python train.py --vocab_size=3141 --extras=["local attention windows", "shifted keys", "gated attention", "capped logits"] --warmup_steps=0 --steps=10272
Each number is 128 + 24 x the weight over the matrix's rms, rounded and kept within 0 to 255. Layers, rows and columns count from 0. Numbers have three digits each.

# layer 7 attention key, 64x64, rms 0.411, rows 0-63, columns 0-63
170141073118095130172152110151087115110113151111132124090117127078155141145148164098124105134126147115075152161141147104091150139103160130107133093154097119137147126147114121135130139108119144
132095112103129123110114124117114140143116138105099127133117135126142121140130119135146078119132120123137159131129133123115126112149139101124128105136138120118154162126149137080159126129134121
134135117132177139143141156114129118115107124138113183135095093090147167127153146095154117119110154126156135135144159147123149122141098132114109127165133127150146119110172126135129163102088076
143108115142111124163118132122127077133119177105110111127119124131125100140114140086138122119146147124094117153122131119110131140152123142105146131132081115121122136149099136089123108133110155
146130085116181160118150115136088110149090164120122126164108097133164154134141125082128092125110134080115129146139152154090101151128141165075124115117092102137153114152144174144158112111125124
123125116167157155096136147118126105136146137124125153126144150127165156134128102113161130117130139146130128144118120157125125135148150158076110131128116133119128109111155149141114129158105147
073128124146117111072128125116133181115121077150176156126137138130103128123139123124130152122123147159183114116109117124127083107136147130138130146124151148115138114108133115163116145128110131
130099157104172135114142161129115122160112089122138152165124122097146152136134157129162141142136112158147158102171123158125151121094129112154140130149138173185121110115127103157169133106169086
110099131149137175075122123115135125139135108155153147159119123134143118115128143128160147130122167145176138100120119112114073116141120109124160124154121166151122127110113123109113125114127120
159126109104139076165128131173146159127108162107112134100083145101073131157163174102081117143149102143133131171137132117123173111153138153164132135122134128117125122087125111150139144108123125
103126159143142167093132152128123146136128111144179116170141131103135146117125135117150116140148122153158116097134134156130097116118133095143126133155134178144124136109120087094141107137131177
106130133057130127087197118112141108107121108148130153127129119090180115132125169132145083126134138129155150129141127107102132166127121127111127126164113106169115183094104160126141164118100112
111143103173161151119091134102097104131132132150142124145163165168116167145149111147148136126074166138126069089064123146155087129103161112108156082148119124099114141125110134127113095159146143
104129139111112133103167096139135154076118144122122154080147166123114099160108129128068084147120135117144104137140136131122117148152104126110136159108096082105146138137135154115139135121109139
172128123149097076145101130193133111135122135104040162096037162165119131083108141181123123126086159116147132127161145145113201142114118149130119172074125104123142104115129106132094170088146082
083136188156164171082130153106136129147135110137130099131156120080161136098116098144191165139155125139148145085163135142119092140111121104141103147161158175143118150110134161140135134164140175
138062127112116077121125112093097125129162099112173140112175130097142145182115098114118150075166131154154118132124125154085125125158141152168125095113143116153135097183118112128122155139103141
137098105140109153134145065141092131107115095108138074119098091138157109090100095116137110142151142167110083161111087150127087120133150097140097094131159194083113130137113141139117150112116088
125094164067128100117115151109132112163132104124129138142090123103089113119096141098101137119108159130116121094166087087133093116168130116106119118107110128103140135114097131121143139087176134
097143115141143125056127193130141122102121143127104173127138152137089134078114135141170081113140130122150174120097093103208074174107127134158116110095095125113140147123148153120096132143132154
146151138127144126150140124146083131131059128127073130109094149111161176129132146160113128151100140174108169109140154121092209146114165114162126128156143156131114165132144141116125149140158136
183109156121137137079150098169144144045092112151109122132084101193152109104121164143121133108115136114127119098102122160107141109105033102104122117129063102141128181148159164150126114107113103
080152118116139128125137133166156200124129140099148104112115117132134154043122166172179111166127143120150132109163134142105143085122112125147116145104139143166142137082167096130117148145141164
093161156153103147147098182123113169127116194124187073112147100121131180119087068154089128079128134063117129171114086110161086097125121151107149078171128157118078190205152111072124087111100149
172129125126103153135188167161122129153123144140119134119108119148140057154096170138151055107132169142096120084147092165125147105068092135150089129117132152154141167126129093099106134177158092
138091104123145120110093124193094127117114144159145111143081154135130170099193134117132138130085084108143143130113097145131123140147108134129106165113127139114126138114067090092133136114116163
090092142168111108140179105100108147119168117132148165081154130099133127120088142097120155103162111112175136114092153084117108080100110120157116114155077175153147190111096131187178147123126168
125079135106110149127207071148100104084116133096107121108152099170105142126129217122082079162097118112105095095150164187117114125154118154123129132131070138133150110147169111176095079092130101
159144115119149136142123109106125110155110164101099077094112165129174157112148128141120101140125103096104150146155122140120146108159130079136168094167110159146095143179086114102098116146150114
127168096146125104144122169128151140126110140130117170133149087107124111119138150079121119194119139166177145092145113126131129171119045090077118109100121091162144166154120145087103176113140125
145132115125177173098175138117091122068124148156143095155098137129165118117135086185104133109121176123156140127141128079150115102108115102063169093094145121144125143084099142056150071076123121
160149112188120162107116136130162098189114144104107131125107141111134139057106117190178129128057140116155110137128121098077132129097146161126083132135148166167178105114169091177085123120178145
143139101134106122150117109112123141138105150119134129086120116170154102137133138124122122126125127115103091127134134118146152143153127126132130146096117111109107117116114104086144123107129111
140118132144098114129108165101142149131124139105159106144157142115155156127143105138120148109154107103153105170079109110092100128156147105116138104148145128111111151139104124117149113148143163
133128115135125138106144151129128121144122108123138119123156141094118167120120113141138142109118129131104131103131123122134116120110168129119137144140160131135118125117127102137109113127143148
109115173134128146097079144106146160116134119126144103172161120090151181140140114111151137103156136156145154127115103127148079127128136144100143103158135132117119143145114102134129129183110140
119128118159113127153132138135125122114140155109123142081129150155103111119090107154114127115093149115131137120123129126152116105131127137127161127129127121112146113112143166152125104131140129
151103115129114134163155066128083109140079107124122138103079122168096079139126177134097110133125092138128094128141166142133171131150149126142091195120116118090120120115100169131173153120110095
129145129120096127112108127151120127120134115128111150105125130113134136144114128116118125125123105146113122120149110143155131154137113147166121152129144146132138121158121119121123137110122107
152152107143150099140163100137131100103123171154117146057127136149099077117103148154112089142097145102114118147142160138112164120129107155156100114110104089117144127106136180115172138098114125
141132143143097102141129126142106107126097138098125117087106119148127077122105127156127112150105160117145136118153155131110157119136123156153094198127144114121139105114141156160154158136114123
112103132142138135141105133097150153122118120115170131153148140102136160115156114116137128099172105149095124132105127118138127127114158140125134113127132158158135130150112104114148126129122117
123164143116145094152141098123116116124112118139120106100106115140157146117124131152133115126113134145127165160150153120096150132124087154136108141097138142126108121112145110091172168112129090
130123172149155139132110136119170143092119128118140090144122105092130138133156126114160099090157122138125100122129118116133121157128171116108126076155138158145153147112145097158106121107153096
120107138104167149158127101130133127119141123114134140160133137117116130137136146110110091118159139126125106104106150161128137143133152110136142088152109104121119132128112133123115117123129107
172137123125103124157132085143076114146110146131076117111085162182108092139090167150113112157083150139128120118148158160132187128156117110135064179141105139112108122078146155134145156068128095
154155085121100110133141110171105100140083162102078147075103163122120077080100151138105125144089157118111157164156173131103171119107093135159108163087103074121138097083126146119167167098126106
141140118124150105106107162098149149123156141137144112122147116127132151102122086167145151105138115143138120129120121110118104126119126139107152092135135112116153153136141089126113123134110191
114145156112109108079115157171129156102111127101155142124143111127133124173089083172118184115128119094115134145128164126153117122156086136117122155112111107116133123121150119114098104113148116
141143158091147141113158070116160140122122100154158154152120090116133100097150125109151130111144096147114115122126137117130126105141124126152077134098108163170137111159140110131112135121103135
156083119135135114141136151128123145169131123135090132142117109133104130106134099145119093127160147113120124133129149131143117136122141160129108111125170148163146113091099125119098095140078142
111114118146142112158125110147119103143056090173123109167130113160130093121128138161142138153122128127133116085169147141122153134138153129129155144125162123132142144159116091142141160146150137
131117119085141150128159125132143092113083090111121154134147139152145152121137124121125142183123149172157145129122154119103158105142105132138131118116131137097143104137125099104130130118122125
132141127154123116132108134137141102120118098124150097095125159154141143136155138124098096099121123135129079099164124154115145094126160138088138169162161117124120139156134107149139185100101122
122142132099132159116111129116125119072092105104122164129150130125154117124127147167145105128121122160120120147121117173111168138113144104129113126126108154157101140130111123111117130116090132
143088085116093114149085120137138120091155128141138094113146109146117107095138135102099129129124121126130142122137102114166099081128129154126149103129091107131129140139132131128118092139124136
118080136137109095103145157087129105138179137122139154111152120116140124117085114139153148172110158144139147098141104108170098129125093134114130116157112122136142165107104145181142132136104143
075099159157126169130160192069127129123128135125123104130146120143110126097133120126111134113150158119122139121174125095146116130106120154108133115109133118156131099136115137134107108166133151
134154110111128105153174097123131102146148119164149171150148114129169122126147132142115112131143120092105091152139133091116114153132127120152131111129112144133119109118154108148135135098131114
124142152111102098129156174137131114085177116121111140129121114146121125120121096126148193065127143151132151109129145150169084137110143124146152098105106157126120142144155149160154155116151164
087118145152144111131116165134107113100174108162146130104109090117139103123142118137105131120135137148187157169126123099137101117107155108102170141115151168109090142114147161102115132145140133
152102132140129122151120161154141128130105150028120115131113152121092156115169136145165128145131127131131113153149102158132111139094129092113099088116164114109073143138120130147148098120075137
122140124110098131081122140097176087156085105157159126147143128113140117101136157145148116106103090124132115106163117146100123136141110123147191159126090159104128144132118100156171131110137102
191111149135095130178134142123117132136131139128127128128131117125115145107144125104135103127126122121109147099116136120146172112135161091118084109127110133145150189166142178129127109146125113